config.yaml
activation: "squared_relu"
norm_eps: 1e-05
rope_fraction: 0.5
bias: "none"
lr: 0.005
dataset: "wikipedia_en"
Each number is 128 + 32 x the weight over its row's rms, rounded and kept within 0 to 255. Layers, rows and columns count from 0. Numbers have three digits each. The size before them is the row's rms in percent of the matrix's.

# layer 2 MLP down, 64x256, rms 0.18, rows 0-63, columns 224-255
098:111137183114154128163093188110134108159147108137095137065096125165110144164220107134144108098153
094:130170158122141147154123122099110104093119112143142121152136072062190137072167149209130160168122
086:137108104122105129139067109100150071190082133192176119130101129084161117148165095110124120213158
119:118170164197124190144104124145116118132154155168120157207170167152103203124158121166127163097144
105:127119110115079125135134090140114131110167078099155099136105118100121139122056125144128121112091
097:208121202168133186086113222115073119178094123070118118094173125086106136117082106161170183130117
077:154123042141122134135133139105196142107136108055143137143138148093081140130111111138106087107143
097:127115079141176168149095070071124171076140135106115126122158159130107154110113151128121142145141
102:111152176127117098125144141108160076072111189128234112105137140118170112136119100139083157082144
093:047109125113106149134218045136131100135108081180124125128106168109158115058153150119080094148123
108:123113166145159127144104141052147115145124146144175154142107127140124140171140106128083145136111
110:141111085152133111084163094070097162176126137192111132169143088088168141122110098130119092165037
090:134137115116134110099185150126072145163156083149131144106063148166108067138127132117127148130123
093:097119151086163080097188177063111088180189124091101090143070129127127112146164144084131072092130
097:146165094111157107120113157111092145151123148153113150146184130098225095168096234120140111125147
082:107075092187111108064132128164093116106143125094129139119148150053174126118123168074083138159110
099:154129127169158127103119155110180150129126130112099162133099134072076131147105140117129171065125
108:090121130143096110138097128064115113087149139095075135105115151116123147152174122159121093135083
092:153134129147168183087167118162192151137159112130142101174142193127096135146081111120101074104156
105:112149143109168088162094152166127078107156117132111108117094109135111134103174114092129129154056
095:108110107118172114184163122062072135116135188156151158148117104136142088120137112076164160095124
099:112124072134116173200082142131116180171148144152159158162143121086154114066138068118074176187160
094:135162118102081150127147161129150139145108139155091214134134113104065093096144075143167140103135
101:146147174130133138133127185123125092160122128137184102080154135164140092145121120149150119132162
098:139147115135131173134095117103142177104114087113109185105129122121080175159144140127112171147130
102:095141165111129148123079050119192131117135117145109137135151085092043070122130174164176148124123
097:083104179146167111063133140124114113140201110117140096116104107109135113131179191159135120140120
104:188141148127140186151141090150177063172100126181119134157132146115129180127146143109167212142099
086:068118087118065150117075087110147196121109175119141134148132130098115143169105131147147133096127
103:097125155139155152098179140125153126099167145137138171067117131076135118194121150129161114135160
100:198138145102117148111182150089165137124093141103098076109105108108096148124187147136112135090133
101:111119145155153115101121165134120163126119180234071161122115141148121103106138076110131112148187
100:169104114117130135160080133080091079122108168176155087125136132105157139129100101153080103114140
098:202129107117074134139152059171166146142093054073112135099141094121072128108133082134139061159085
093:127132144146056131134136111132116101121092062121126145104143112169107119121163120126104131077074
110:133169128154122113117135161119095152168116125102172103092143169151176134159151128117139110098161
098:185153144175187156120124097083137067154146160109116150173139137119077146104107156157084189095118
099:115127180169171151103147106126184137145023066198128173102136075079112167097153100133134139141094
107:126129112161137123081120154152154126115137079172163135113153140056093108093137109143184153148112
104:191142118153126091125115104136168080087119100083122162161161085072107153101053114192112110033137
100:063168089123212082154129126161132106136180116160082122109152109114143131137149136140144193145139
090:101125136112118071089158084133170118059151135186133116118110133108134091071127164075109099166100
096:154115103092119131082107158127136111073128150125105114119124133098050097069106119092129170120096
102:177148081149165126090126168135072156095148123071096116180162107170131117142153117077143107128178
100:138132122151118095163144129165177157054116060111094154117138090117179115092144137116086098128084
093:136166115143115205190109112138108134152091196102098107088107135114191125141126162170169127110115
099:123121125159187120148071188127106108136105183121089167097132132156126185137107155123160166109133
097:121118191105105165115154133130163167113102099133131108094192113089144133121137133144165104159105
123:119137128120118130104195129162138125109089177104130134115150192078109179139129142107165147161095
098:152115155144108193122107128119113099170094123090053129147101138147156116130099133170074185089153
107:076165120097126048127104118125146089135090187109114137104145122165173160182179186129159085164122
087:153124069160130142108128125127145119201161105122153192085096191079127121114090100082163138142162
101:144130165122160153143125109038089172081107114118136150150124138155117095131170074122086092105110
105:122183148145167143145102088118124106112175104087155119113140130137128132134075120135070094154133
099:111136142140108123145142135118149089109099117081150244166105120142168143060131131093118153156173
084:098132114096178174137204106099073195119089154138182085108102108147047124123155117078207095158105
089:089143145139147158158123169107119084113097138127091151126138167153070140133152210180178145126187
096:112186152154109096130119129114124072110121160180063145095148131187117170114132214082149117093156
097:141085120159118100182051154128163171126114107094112108146127115166145178193111141144132130082170
103:101128143129095112122183124119134053131218171063136104168119101069102133128109123128137123150125
165:091094049083077123123088172134139099171092140179142128154150085109139105172087136147105157117129
088:145148100097117130152090129143134128066189097169069121194143155113083178108053147163148120128166
086:158136175148157133101115153151148058177127171126146102158105138129149148148124126137189156117118
111:167074117102146179176117148069110147112111119187148206070118197050096123140128124098142117129111